From a checkpoint of a small transformer trained on Wikipedia.
Size: vocabulary 2146, 1.93M parameters.
Each number is 128 + 32 x the weight over its row's rms, rounded and kept within 0 to 255. Layers, rows and columns count from 0. Numbers have three digits each. The size before them is the row's rms in percent of the matrix's.

# o: layer 6 attention output (transposed), 128x96, rms 0.153, rows 32-63, columns 0-95
# v: layer 6 attention value, 128x96, rms 0.179, rows 33-63, columns 0-95
# q: layer 6 attention query, 128x96, rms 0.171, rows 64-101, columns 0-95
# k: layer 6 attention key, 128x96, rms 0.172, rows 64-100, columns 0-95
o32 113:125134138193133106145193135149100204110153111094157119124129071218151124107168132135094160171169162141065110128116105088187097152164154123177152148153114143132147056047106158086114110086108107097169096139144104103137133107122143126134138106105085115127166097190087121116103133165123159157
v33 106:122123112163077141138141143124139132142193107138169145138170101105093142161091108120132114169143197090100138099188139143189107133072116087130132122130195132119071111081109146154134071191125082107096097081121117139085182117157110083127143158144081138190151071169108126157120070177127124090
o33 104:135083087116141100052184098103167149134108135100122093113111175108126079166078071084131141060127114148140150093116172144135111147143064118185112146154097146121127132121132082080141119089095148076159153123179166167135041110157182141149141089087113067163157122143135132091124088117128109135
v34 086:167123101137070150103093165108161116109104155089157120143103105104147137128128135120180192110182140076146106141078108110134157078092157062147123147136193089093069145145094112072151096153160218091118122135122136160094152074126120103123152083104157139101189153157139120150048146136108125125
o34 099:152101186136158075137147115095142124167072177117171129172096142138126079158131078172054129131098091155145086154142110155078135178155086143146077177134113157189136124122134093143129116110130100108137088073128109158056139178135104117090171085119109128119109085156078126117121090115071162076
v35 099:143126147139158184064132139153173137093101104112115132139073125180110085079128155136099131103153116170123141139122128129096113122147122137165161094161187126148150135155053109206152102089156134146115126195131124144179117136172201069138193134120155104082156123159112121111143206113135055133
o35 102:072123111140089113177161138116118115134076143122142134141147099126145152209140098114098187187067144102120121085150113157097091142112085066138114101088128126115117092150187196166120195090101149183126117149075133113080127131133076136119078168173115141125115146136171088175165085132087140118
v36 101:185124167102153158098142138118112144209129105149194115123187115087192152116123144121141105125204140117080117153130113039078118093149133102142100168152171109096140119102171144129146163124118185124152174171105143153127130080100140127142191138119159098124149138087155106127197138081132091080
o36 107:127159100104137120170140071138177135073100130152117150101104130133124117115119110125116116163043165145135077137136119132142171110176171099143103136135082155160078105171064121164115140138136159145089084084065063140121117163103120166125143106124111147141113161132058077235153152148079141146
v37 090:108126095119145134211194115128051122108153101079130132096123073085077148144103063139172164134162130100109122121150041115100124124148105150133079095126147154170153143141116138139093169162171095141176132148102099192139103101127143131142083173132114196180119150115122082167145166149163120142
o37 098:136131106133051119166141159112068127085103120091187087127160227103146093115128130155152111135127150110157143102095125119197134121147132104172066106140122044099084128099058127085174117133124115066125094160147130122150102128131109119096139143125093139131087106122137114052171187130098126109
v38 095:105140134102123151100130142108145114119112171127111063108152077135147096104145150140104110062134159129132134087209145124093173058113138155163169145075107105057116073151171186156117090094080190180132137155106112161172093119098117086127186130065135119142131143161139127119115092134184102158
o38 100:100186103119172156149064092131139127095067106109179097151101145116135092146131129136074122188062115093198139097147175082069162165131099099144169099127145152132143118162180112167094110087056123140081129159117162132134135116151144084120099068100150118150093108159138144127118164147178180124
v39 097:117126170152138145147106166149130145093137122150183124198127187114097159164097119116131150177112082122147095135195191186083160100140128100126153126174118073097119090154156148108085148150138126096172130079153067096138146167142099087144089088071110090099139075149097114107090150115073080156
o39 098:186138160155154144102129104090131087170173151128114153085155066106104136145168135085112130077152135136116147169052135108089134120164141182154127137119119107131130189136191114125090094133093152104118186144088130134069113152163121147159109172164141135160182144030189145154124170153081125135
v40 103:083115114156104112144077124085132131076104184199109168155138161117118130130167116184188188110174173102145159113056124145164140123162135144141128127152163108161117130156136145139117150115144082187121154091063109106087109167140148159107094111137137146199139208103191124155100119139115137073
o40 103:133104165117156162197148136136159096092159033123155140164079150114143047111122142090107146080121090137109124138157096131084109140095160129123159163173169135100143161154078131102179076099158114124168124142162116102085138096104154101165124132135098162072174089099103102087101187080098114103
v41 102:110081134109132107104120119138103136175058153141156132146144105179130127126121121100101138102110142085109097193159132108100115152181162110158159125177138129169178183093143172066110138078165108107099140151057151085133162192150200153146123160115130176111146182159111141084182186159146147138
o41 106:093090158160093120183117134136175115126171155137161115106147056123164178107072140129176132153135103186105140171087129143188118135166100099109119110121121104144156081109165088180115150111150117168168135139136153103126164113167147091205113161104084100088112177158103108184153202170144120096
v42 100:160174118083121175140125160090094122116101092135136062117102099114088113101113096150088140170178116165133136132086163154163176114094186138099080104156128104086108138041082089107151175087134120115086142151084063158121112134187170142180138115142127147088111168079131114131104143138182171111
o42 108:107067148142105088104175129171092125119087147059134123108086135134126135150156114156151072142078158164132151142103103072111128200153132110097125132123183117123162070122161147140122134158188133111145123164131136118162148154169100061090112159121125193132196156185161083162134100143058173127
v43 100:102131132100163103080154132130150131139136163091131118117116144222071181147177076100101135078138057153091110129124130132110132169133137134119064089112174158123112120080134147149119088128132200156093183217156099069096081121072142113114128114126147100195100111119115103111149121112117156127
o43 107:128165121105091067174104124081203092115102126141123074106143105089136164121058147140126133173159171086137144102142103127152126132102155154131194137189091130075101093204136115118109166141216116108099146133133157161132190095097166140107077055107146139128148108126131158109141135148134123091
v44 089:156100115135184137102094113161140117139151114127201091099130120156066091138174159125118089075121169138096074147140116083106147195175129105067126151136110213135133140152088094174109148088088127129149073195117164163120136119134157162085125163135073105096096146111178070144117129154126098121
o44 092:057124133009066177150099127130115149096125149130117118128146139210120166151142123135161129183126170083157120105127135152153138085052146160144155164148070140178128153135156122134109167138114113113073184122150124095113142133094153112150136144159161146152102156111143113120193175104083150165
v45 099:064124125158167114121149124150131128153155148088136191116148189124106099144068121120076158080153144097177151107164128108175109107121102104119111102125095087134084125199129154088152127057097151073054157099105103106116133208112138183167139145128108158123146163131144109091081159156184146145
o45 102:167102119170119094138106110131150109119091121107106040108124096151130179176134131131128175179110097108106130127085155071163136109130149139114105136103152141153130127128156155176136038152092075146211109139147137106115094120056138089080201147115077151148134114160161159147112098101152130058
v46 097:146087137119157150125163138116141102140130094142052113152147113112076106115098145099140162162113103165053182102133214123126069159137147078115112132161179148176196126111113115127125161126135141066107136173161069107191148069089145104131123113140101118130152126085157120134184177068127114149
o46 098:121104138063119095085202110139053086145113140115074153112156107112154158124120093149188153163143178127101140100102098131070118112141147130107117092148124128095112059132120089114180144152163154151127127090061162164097097189102107111118092166158092162119115162106144073127143125181169081086
v47 100:088126167127129085182181131127136159120163106145123122133139112136073154113161141135168083116155146081179140143114082163167124162079145115214133137174155126132135148040152041097094117148106088103168094127155153126099183120136158078145148135129114150096146058173117101111158087142123079138
o47 098:175154217114114149086138107134136141081115122117128193136152118113176142139165160153091120083144176184099143088152079179174155154139053102142068113126096175112155120138105100146113175082110175083116084127151108147167119127134113091128145131120143034180133147161166135156151108115141138135
v48 105:169170140148125105119142088092145108107135122093152104124186145133157138166170148093144126041109137104117145109140158139105089125160135132098120137072135092100152069143152219125115112125156185126165047111150146123104122102152118157197106082103131129208146203149183152156155091115126144123
o48 111:103117142150120086094137158143126156138140121153098100176137129132092089145116079119154130164111132159147130140144116116106164162138194151106155160168143155142129215116077063153144109078083114102138190115096089118085146151052131144139132036128171082081089083143142128066138133139165079106
v49 115:181133089139048163150138102169143175166096146198066141130145145179106093103104147121109113143095134164121102125164141123115076181148143094105121149139139139126102162090139026071154095158153105096125103133186151111141175140126158124087139100143095112139161154123167102148207169102136141156
o49 112:060128105121158144097124127149148088146167126106125136108133155116152237131089076183138104093180110109114107087094089143140132114113162104105121057112115157137147076165098144155127149129181181110085108024166119201133101140092113121161175111160126118092134122109126105145150119150131167107
v50 112:106144164122176132128116106135109113154090150121170076114126119145105127125153099127061158098197096139147173201148204183147170118176103133096044162094078139130149123130130176128127107089089152118172146137204163142130163166132153113148122100098149082073081129185145130124129105096110139141
o50 109:160094144109108133120035125095148080166123088101123177083169073156118115144132157179170114150088128086117132091191111109139114093102148121108192102108148162167160161148179109134040126096123127158125119114090120110131153118142187119145122128092088198145137114092150138127170079185095103114
v51 085:131100140135096138083100106134118097068061169127117100113177088114160111111112122177128161120124140123212106181130109154185149129150125083113113176180140109129132152125101147155129122193132112153150115209122094168151094125149156113080107186166113146114155164138192188114118098128210102142
o51 092:154094083145144134145185089109117146140105101113155146160086106170118077165120190138111149162107136107126121075137137184118105148100121117168126077131143138163142125110123147123128141119068127143069124148163119160137119145109120008190139149103114102058088060083066078095150146157111157120
v52 105:078126135123110117085096077117131162142113077120136091105118102141141108130136183123093181103211095125176124092072142069143148124087135104158144095125200184136132146143065097152146100094125082084147115109127173131100143110081118117159142109167122242145114173146154105129115122174111114140
o52 099:086115152142162105104079130121119113118089080138125105116155127147091072152190072166173172140152145130100143101175108157126127135126063173109055111170092149198153074121141167118190161144119143132173154142120176080089169127178135120135111145115149149129071146186085157124105100107089160106
v53 101:130140128177142160132117135154160129129113169147110104131171093192159115115117087127128134161067101198096150119079088120126158063109108135131111108164145149127171150132114177175106153121129136175136050192153152093181104127136153098158131146152107117136166120138185090124161143032179161073
o53 107:105128090132084180115167039160107166118173120195119143144153157062056120155156175133147183182086111091131179084122097171132065151114144074121159135132141123139105150121147170141143101100159160096121094134113147159073161150107116122088080135143176108113106169134092133122164137170118099115
v54 086:160128112132091167118113157157162199128123151117115135141165153102089193170171144095095105123171079199129131125176177196157136201184134142114069087104153138096177110106152169145102098122132125105147116141103111137114096178044134128123162101110116056130133109130125108101177118162111112146
o54 085:085148139135148119135111093093186086171131108102067105088082044168115166078079064131177137171122122059122143118087133112143165111125118084175184116134147124055108105161081131116146136121099155131066160141101084112167139148131141148121120108059146163170131119114186139138136149115132109133
v55 087:047134118107092092091180050180127065107124153071131110137114159135090157111169128083086138111129148155150138079078157143139124125184126124168142089165121175108133097164153111160141100083063173128191123160180114090073102166136091145117121146153128124132160138079123098089123124157169129127
o55 097:204129156082132115185073122108186079084133056143114090109175092116148107133138138123083119134106138037087157119138107112190151144054120137108134100151179100115086120084135123121150233123120132112119123147112157148141139152095196123120145111111114099094147124122106135097089108136131140091
v56 106:109149121141157117177114146119096141107090109165127130161102117125065122156044166134123160129115190105187151132176116154130097118110135084205140163173135130139094047061094115131142141089084110090094101101088135123093107118118173142170156160104096194117079155135165137137081168134130101093
o56 103:070105140083128131073113143178146130103139082078088143119120147089202124212137128145119149115149088158113117115141136109146113156192090112144068107131133170149195160174178100136137087198132163104185140185082177087120151109143100095130129138132099093140136111091126079109145121105114170104
v57 092:117128156116159154151144114141137167121164130075062148167205116116125118115109145149173063159120170100136123160194096145085122177105055106118129134098120142106112159089180117161200170121213154109130120091142153164090077109164140136108141104157139122140146085196133127113106083144162120100
o57 090:104190114189107109128181106137141123089140138113100145148152146124197169178171126102114127081113111115150110125109188137107091125144113095135070136143071172094110095115093118125066165120133070111131165069131049149140150130129150151153119119105067084155101111116150096037092115093146140166
v58 080:083073169072145152088190120104144089110184150121098115115177156128153117164157153121144052145161165164129114121135151148114057118155182109133108105132123142138152107142175108114099107153160116177173083147159104118109106092062172175124162066159157172072143124092098114086136118126139140182
o58 080:128140112138170166154160117152155083108092095172113109152123106163161120089130184165123091169140143118147172069110123066105137065150110147142077122137125098124115121100084138102163169111060162182104177093132165146166128136084087105104082093114095137116181202111140100162128095106183068145
v59 097:137135133165144192107118114070106150152152150152158148146082145153127143091143155071154056131138054146100114143181115139095097211173177175162080068093104150124123126094121116112083097091162134130162133123131090167128092136144121139158172068108176134127072169087140113118159172146164142122
o59 103:100143151130085116174140153155118128098132121099127116075107065177145203038122054142090117121127163092146152087147138161133127100150125118064166115122221108145096124183141114123176168144091099130124167106082086116122157134105086133132102106096088141145191096137164161132142150114082124106
v60 098:169166119103183145129172175166152117112108147160159130081141061165162158118112102146132159179102093169134143096197147124145042141104132148125109135103093108149138178134101150102141219185083141079118176146137134153146154161128133141109181111044109105118122099137125139123133136110152177173
o60 099:059100077100084149102161131169099142161094143207101115143147055105094157123070168143093087153144147121118129167146148076193175183165154133133189094082123141141125089119116124092098116148131130115120123111092169100127118181143148112133117171149149129210154081135122154120131156173172127149
v61 096:103130131126170134195147148100107103144137109133123082095108053138106125202151157068115069146109118133153161107125111148115139135120145101202175104163069168139150151193102105125095094117096151149175143101149111169182199095129063130110104148143101143149156095158110125157121115114204160147
o61 096:130110202100129136117115138127103123101058157143147188089160149106145122123167115121121158096184116119202177107172153169135122125110088134071108086071172060119097134094190091149142153157104160109070095131144178159119140115149152162150153147138120099156130116168128116064131182106155099076
v62 094:088134085120137148153206132120193120141107122097151178163152118133138191215111115116126150164105110148139130108173171116138132142122137127087117158078094117122080119112165193116174120114087079090136126064094143172158087138131112138097190149116107163132093096152190140115103133112056126180
o62 111:137144081138157097104115104147138150158183081143135101131152144148099076086124082059100157150192130098109154166119198085192168133173126149175188125140171119130161130117133164070122113192141136145181113106159122085070110129180154143165154101124157108176156115100154133094109130116181147152
v63 110:105125156134160144124156170155083116170109123128135063139123038149102117135146162164117125092148093142162149096098115085119155050112110107115108152178160152141133165123135164166114099175117082173076088165158180099168159149130081103133107152059095138119201075154136133151125148120165168172
o63 119:132169103095107140113117065085142097147119152143194127065100178131107011149083164113138168142140132113171183142146112170117154189102078132095135100109137086162144093145137115130077085123148138077083086116135145143122140147086174147094187174127151108128119172105126101120147120136156096093
q64 100:174133163175112134160135109152087108122146100104108116158165160092133150110177133102115087173084134080164156135135151170163198124138122056146147102131151214149109111135105136161114155101150170112149073101076103139092073169073104064189179126125134142117123131119118153113148177167153183140
k64 095:168155175185145115145140083140098188098151134106065138137140096132108175134134079147086175105165135067113173124130150134140127125112127116164108084167174189204139138131052133112167115177140179114140082132143108194112205112098121162102119097122097106165141125171133167126161121131173139120
q65 093:095103112104106107083131077144131190186111165115102137136126150066138086150151067160141056126131112096109164099132170177143145118100141139076116127115086131126110126146207101114139138112085131129136148171137127111110123104122071098155102218086204161126101088114136129058090090155151129152
k65 099:053148206124151150120199107145197113108119141176128157146120126140099107169181133144154159126149197174056143057125111143108161106103135145083173146119176128141117140133134085115132087130109093085104135086184111202096139152112119127113118167090152081071150109134121123101092131120105142120
q66 088:125105090148158105067123144114091151117100091040142128087141114091145167182107099137088128083095105093164159121134163130081074105116114158081233095158124099159111130142139158134187090165162165129166077147077110111142158102138163126154129070120091139163124140106173074130129138138155121107
k66 093:090138085082172136132132133135089132130112146147099042103109132155130120133094153153094156113125109090063082131103173073095149164160124116130114117098117180142169164133175136157149116152082154180071164192158189120147124110160103112098228117120079168094161124166106161140130111107158152144
q67 107:115139117128127119040143121163158117095132066126184137141128134099123128145140142136145153098138136127124107072120088109167144073159078166133138189107135137075119082141129151157172123115143175050140173149154101149094094129130061206122108172146169094102144197109135133159112201075126105136
k67 101:115119178142073170123114140075129114149138100162190179149114145127172186133097112128156115125134177174119132086152065093204148119147097157109084107125096151143181130170137142149123156120155104137136127141143106149123115132185104154144123174194102148104145141143104173079150125082190172221
q68 098:151084071131092096119132186104117071181096135151116119107140149101126141075124107113192147134126161183127151105149069163096189110148143185113144160158116141137121186138093107151076115108137176146119140098110156089131127162135093125061165081070095136160139171140108171103130198173168102111
k68 101:124131127092156134116139123100122106101180091081152071104145144080126093075106109060183170134094087141174124095158043096089145087108150161147174164071121117147090085102102115129140142159150125137125107163121084174141152136134148116153058122090162183144162123052100144107117115109137175156
q69 100:098061128140159076113105165127121135101120164122129124163122088158146123147098154153185124181077119129159164115084134078146189148103132148105179141162167177096161087103167147063133178070164136169098151090147172147106126179083166154166102178118154151125152113172080098158133163165098135126
k69 099:147117118137092162149112151185102112128136118159122127140171108127149142082073157091158151184114131114072196101109138148168098167115133144125132096089216130125070117110178126217128171115156113153158159140148136146160146133042200152154119115135096163136148072182144107133110136127178106121
q70 099:120166134097119106155084130094076123114140118106087075079161064148119189087161142135170131156061180130168129124146116091156086082129139143126143190114063123131156136141116149127088145203080075108148102204123138163114118099146131136087136075097117177077151121107110132117117125151176091162
k70 095:121159148109155123108100106110069154095148111133128092112158108104125211082140140050133131097130166118128128132073088107158140134161100150110177187111036112084145129106161157108117116140119183176119100136178095072066182162116117179090153123128143141125133099074119094108143157183119117094
q71 096:141093148168157127208084167157116146092087131124163149148127116143139125135145148157102131125129150065088132102132101089144123148116148096135128134139111155148124187165156166088056131141058130093168163175106144116156072118086083096139173109227077138121169061104150145123158126161128122076
k71 093:134126144110130125116107098163127182105103095137131147117154122126112196201153139125144142129108130068162146182113158083105141157119123073139139092126133161108143129099183149099064094109092116066176130196145154098093093156109161082080117128175173102171115031110157168106143099134118167095
q72 105:151154130152100165104122082144119092101109168163087114143139132120101118166121084086066069142148128110125156088161127064115136128111088113097127170096146153076119118110110154129109110140139194108159158094084118162175138100127182168119090157144106041077025150113104143147131147196125121109
k72 118:129109126103106187172106135159166117110124100191149202129107158061155135161137139142106130141192083143107130116162125137136193114110146195106183123138127168194152124137116133168123143135175147098082124172133200128154176166107144160176152084169137133156076129085110112117164182111130140176
q73 101:180126094108133150123161121151116106097049224075127111108149137097087094188110166174116121060086171139141142121030156147115157112170123117159089149157117130120143131180205151153159109090117121124080137108138159144136169150082128122117123146142101126071102113117137118180118098120147146157
k73 113:178138124098106160121187170089068114109144176169163133115113144088152072190069201106113134123162169131090121129118141187073162134126136131134096156148100128115111176089117125110178146077168138063067116120192118154116130148098170119114092141183162107130090150134111129144167100088153107136
q74 097:119164144139112148138108152209181137112075141139115112131104127131079202176134106105115127105076108081149098115150127135158139081104102150169136126132075113129119161067096125159117092087104117071063136129143110066144029128112074160120108097155124117184110085121148092170160139108086115149
k74 095:173114075165083119145186113137091148095151126112106160158070093118101163139143058160079141121147082145127097129152054091161117155158119073130077168104085154099088134097126154157065121107185115118136101138107104155155071129127082109149106142188179120119166088130143167094144153109087169117
q75 099:137168119144096163156131154086123152151159154091086132119119117094139135138079148139091130101074157136172105164156172134152126101133159175144046072145158132157138107176105119131145074133085092147122202078191207174097131121086118111135116050134123120087141148174183106089133129119142162142
k75 098:135133057117129045101182162122114101142143161126157123078162150102139142119147158116075058073066155120081142136156165147073156076137125136160042100162127129088099115141113088140145097101129120125138136168106133117097088130085078094106091146107115096118132223149115114120139153157092141124
q76 101:184169103103176157163033147157088098147132138101190104097131116043131160124098121138132172145148142146164083147120070117059105108044175120096082122121131130104095118131086122143129118095124094111094143157149083129175135121134096135077115174120118162119114151160169156117172096155093113110
k76 094:116091168102124110120227126134118205097141161155177154160076166126143167123146156140129144158066122145127078104155133145140157139161174145135089114103152070116135163134158086126123106114135175161157175169149082090062173067166111090147136087121146153110123147130107089096172115136110062131
q77 094:143090163186126118171136154105142084135101072098106095094100125104067137107123156130121110103126135087188109085144111142104135169102111103113153198132173148102151113166098118075100127087183172135149128174147131147156198134152108074080105170141121118125133117163164092051171056092130110107
k77 094:124091158183056103126101097166138138156113066079151088163131133106072163133146193132172119102101127149143115126168163156142113147149157134142136183122189146113193098157126173138133144084125120148080137153101138116152195083122079083119119081142130111146160096106165066140187078096136119171
q78 098:173187127092131121116118115157099127154070147121069110170143190159159118127140136096092192148155141070164177137187127104157099126091158145140105134057104126148153143151183125143090119102113140167060109143101143143125105130167141127137141134132149171161204143163099079175077176111179138086
k78 095:141159174110080123131187112092125159106105164193111132156138138170088097114142098117146197159134069111138130170132158089152086120084115124142169137145153116077112086150136149176126143176134143176082111174095098127104152148110139148064134158145141063117112180081117138112050170077097119081
q79 090:078135111099160150125130136134138132088109067203124073096157099127124163144096170172122064114164063135163164109149148133100137161112098145110121159127104152105052097156142096174123070139111103142136140112161072085146203153151095109140138157119179101120157145179135163184111059134149120103
k79 097:106112133115118175073149156146139126169126140158093114205129109156107143178132158147048103112129133153093133161119083168105133186151154155124172215151167095131141167192105117103162150148143144149157150180137105136117188109177140133101142134151197169168131130180179136166096150151167122157
q80 097:076050131132151131147102112104126123090069121154149163047082121089172122155114092142149095188106084124138066117185093098136140153138103132172133150154132096085100160148169110181118182166143148153131165120133161104156114088149059121080111103156167141119155113117097080194111105137122112160
k80 110:124144148100117113122048159202103121102053093139142126177132111086108171130126122140083120154128146148157180145150105079119121117102101059079111114083118129078106162145206160200135120141110111152123161143065095143107131106145127113110151125112107196116148127158196139175188120162112126117
q81 091:209106124186142143159121143174094137088118086129160127154153135098155171080112107218116081073143129153136138133138150123106079093098114095107150153135109104090087166114148087164102078166156141216094122131123153147116101099124150175146089079155172091115142109062166107106122102096093129121
k81 085:079094139143083107147122164157138126169123221107099092135153053104100147160153126058126149155156108107095136153171130098061102083060176179138075145142122103125169199108152084118154117085120146123123144149136148103163097151131112148079170136170173121130185104114112135116127137141145085155
q82 110:166133048110084126068100142072114080123146151121068131130110174088094161084148137153160165134152144152188067095143155156086087126117082154172196139169130083126123147156081122079155161115162125109105141149130091132078101125173107147117144175187178107097098154100103088113139128131142125113
k82 099:172133170117132197115076141077138083141100160151128105147136150141134132102064166127160142085120099138150132077166116156129147147084080145124121135072074142146133139151077144118096068111179144149109069142149153191081085073173086091149150133147116115051158145076128076091120130152113122114
q83 090:143127082102139118123102103154170104144145168118114105088131131153170070134189146149106123183112123057132119177123157093099115115122145129132147163176191121120155136148096135129055107131071176105071165108107147157133103093102138110150118069093158087144168172190182061082164119108152161153
k83 096:113150118121138101127090156134113113127124085139096109147120119088143109084117081117144135152119100084134084162130140098200184040094119081078079093183210132104101103162119119113104164140214157126060115119093166123118099078128137084087125110113098139142169143136152097076138120090102097106
q84 110:135084084086127120161121110121120110181201174206145166130130116078122145177187167152067128085109114163150105103140133152113170074136150106160145107081085146121050198141140153101122140081108155105087140111131177179133124133171099118137140133134121091148084132177166160165082127123110128140
k84 108:137173143106098115132129111111091124117138136160119175204124128120153080166112114119121196127098101157141120149079111179115156089128143154125079132116103151172077151063114163108179115110081106110147166098181109198134157181148067117101076155117161140095100156121155093108064129134076085179
q85 111:104147174110157171140139116147137145138079151146187165095094095184108147103152129115211162118181124155154124168157149139107146086122161139107123112061170163146093155167093132145157130133129171141107206128133053111131116120126135054121131150098132087105099156045150124177084145139118093169
k85 109:162133157122148132125137138132094112109107137113114172095122147109118186061153109123125069124131144211067117145114092151107086118083104110118127144065149146163156152143180159038130127136153159123111131130085093129119135154228072066123140137062111165170106159101127154159105095115121101163
q86 095:119127141166134087084077053157202142185169162095150092101163172134167139056137111149094089188128137101133134141076112120146113155078115129096140148151113186131129172140110134099155080119139141119176157107161089130163150095107099153127172104133141132160172100079181144091130144104058096134
k86 096:107175127153105125105120114122173137155196169134118085129127094145141196114139094140085128190112122168143072088129150110165159134157169124126126116110201139149147083185147133168131076182155122102135124100161112110174127156154104110114177114097136125138189073143111188100208123086065104116
q87 109:126112121125146143098146141118162124046122121135090121153164129090071144180168091098155141116116102138149135150140070240154123150076074118086132112137120140111124082133176114164129158088106081091171205153125168138078138077123140066110094136164085109136147132156079128136164087155122131121
k87 108:096093125109123123096038102121103140098139102153146194150180135121101136165130158179166054112116156122079112148131094113080070156182125110134120173153144190151100108122139132155141144189177161147130173117173164133128136097090051117131104105168148150092066168146126111099144087159122145115
q88 099:140113086138162088184072130144146109149133152135124083209163127099124097107169090118120094180074094134123153140073099089073067125108055217165134099125140141202071108143106139124127152119117112170147111131133125137118158112148070162111106126105122120100161187150172106130106144122167149115
k88 108:126108125127089131090109162136113129124147144147099106166096130131122138113141142164135134103065113127134130123105193095145093088131117103175109123138055157157124175192159050172169108157178106183152109168180125130156144144174175154111115122102089107164123155209120078095107092123047145079
q89 096:131131138129140120141195121098164120133118094202133139130083110142081162103179176141112129094104127120148180109072126139152128119064151181077154170119188153163159062124131143147144163203154120148137105105156164171145066169126130141130175158162106122044144156123129176140118148120175164123
k89 101:105066112114115157153125114106065150091141103162134166145115120138169154128131137126119093042139108115104135134175127186142116129142149120169125118134159123139173120217137119177128166178141141170088081143198158044119161138106090172150148162106146141152168111126159159190087072141135122178
q90 092:088163159086143141160120132126165105156196146061108172149143087060176105151134065104126160160192115115126136094137110160106138103154152200079169138082121154173190086087105156096126203138094122105168146159098099149105111113106093151149120106123162080128079154118122108156135119136124171122
k90 098:105084193112141106101095130165163125085070090158098118066133109134157151101139080138148097070133110176104090121088123059159129120150092116156074084100099131141083139136174094122163127171147138150109147101169128144140184080109128154231161134145067081127110127109102094119118139142106156100
q91 104:137112109125101146076135086165164101131093103095131128117155144146140109157115115169121176090153163155101144133125095097150130205111068162165103094094131088122102112106162073178084084133116113155190117113104146103081088162111189130071176165161147136174097167155151091078183176144111172112
k91 098:083097108099138132096136092084154090195134145119110151158107120165107064181119059128147152163160134134179111170181174164169108111117086206141119129095139156136090092162125112153099094134117151071146130205111128104103098108128134148156144155123176136124116175153117122077154097083177186108
q92 105:143122120134168139075158172166076112150101121173102173151138120117144125151154153097147112184161091115085116140115130097169102126124098108093158101150140133084126095078050186097061164161130190124205177138119086143069171129104183160153178131139133123109136076151139152115088128157150121168
k92 103:113124123141200174084114118172156126115138108147114106102141094128146121142153123094107180172156118130143193104189121098144159108086146083172167145121178189142183080143080158104094163090176118150175182150185195105106104157127143153111118104146068168117105095174118115136090123162136112087
q93 088:160135170162112169128156161123174112107158090130171153162133164118113163077158134206148128173111063109130102118123172154126163130109134176123130135070124093109099117156153147158167118129126141122136083129106237105083202149103083103106116136124160128105056138178140116140121181136152076094
k93 088:093053177141093171148158127114119083135125115113140101131153141086127200102115173108117150177122099151157115151118089166155066123160165139149096112130126134156182113126133097111166158160121106149095149188131150172132200136119082157077137157129196121142123175224129142168102169133107165101
q94 096:142167165091130130091131115106138135126072090071046158157155174162133188149114084162164139141117098154099098084140140121114141141085119161167123155133140160138124125108118133175144091077162158089098158174141171091123117191149106116145158136079085146105106171155149154136121027110081117185
k94 094:192146142075093170105135092134120121212144123082073129158096104137076124126128150127109111106139121169131107125094035171130166150133075073159128110155142172067163143094135119125109122108149144123106176137085091166118130143093117144184145151147105084100130193151084069142128105129077091160
q95 106:147159092147181145100158126162130131136137103175143073121127136123119045162079163144166174095086159132100106115123126199119152202087123143110180113142110097088137149110115126077123155101114132149147109116073134142167154122194067135145115121088125119162107161082166069142188098184139130176
k95 111:115144075045143141166099118145181135112097110134140143101121086128102106146127155157192170105093120143111094146114132154173125171095120163160106136130081159082091096136108154082099137120101118144102139129203164198168170069137111041155123089057101108112166154127128146088142092126172131117
q96 102:143147177108143142138137109082112238159133111139113206168137112192106148067117132141128091119131144182171155094116172151096111124110088135156133149141144175088111201068118136145188161145125116125125091127132099166075157112091114145120163114112143143144158106179133109115152189166097159174
k96 099:098128067154166185047136154129081122139089106114088135122143125115144129099124117093131158090159159158154128156169125162106128162123103083136123149153142171189193216118097137203154073133105106116161159083140126111139138145069169129144129121109152107118140103112090154023126150138122102121
q97 088:108147089088166148108110152090143165132090095106117178162130140152150147192136186075161117122137156063099073099151173091081159148173133151135152107195115112095158135107162111091099137080135153156093163127136128210153099199106096066133105118137103110074145170155106116134110140166121150153
k97 086:135134154074107140119154142139120073105123086109070164089174126080136093175070153134132140073147077110076165143126157208153182138121134083141159096142116154077119129138137138123122154168159137126154166113092110175117110085090148069164095090090072122142103088132087131113103076140106171186
q98 104:177082119142116109101118071163135130161121133133149159158194150155134124095101162116111140155139124138115186127176103156153125065191117127106187165131158130145144088036095111118126143129065102127100130137147161072183128110102143146105150163116122183111062136143145074083144066093075133093
k98 099:141102133122114142135140037116159076115111115102119162100111126193126079140183084113120088153158143119101102111149096109152155036155085132126119156148124094126151110071067121134160098136163174102174155138136142101151110144090152103128190128137124084109192048122160077131140091092158097105
q99 107:194162142126174073083126157089085159123157133110116098151107134119159062065131110112091174149120174083119130116105139141081148161203161079119117111124063123070108069169115100156138075124161111048141174128143146071123156124119116113124099124093121101108120138156071130106158084133152133136
k99 108:104145152092129118090146116071151128102191117126182165090124189086118094111089112098138200140125147148179112128113098130101161174173121134100160105163083114100153140158082082093131108167170103113107136140121185132145116081069149093084120064175136072141109143108085101121149140131212134142
q100 089:068114134086113186073064163085128185109171088111170073105112188182108116094120119146105084150130159153143112110180138114134072125084161135144140126147147098145134148148119114134149131164087147085126164095134157125112148193142097060115113150183136092168180123106136126074106082096141143178
k100 087:101122092128109199092112235147172149102161058138135138117163196125131129130127150158099097102162120098169151110132118145103111141152058117107123110144134059147141119149133107108111131125146153092114139137074137137096161155168089058109153125126149108102209155117100130096084139209136120168
q101 099:101146104145139137089090140139100118152132083167101150139115082137132144114078168131153086079186161123107119179160095105196027111113103108130114140156078163127125076101118159156128115151156173141097158150076170139142113134072096147141089143139088151213073130153131086149085146180130127113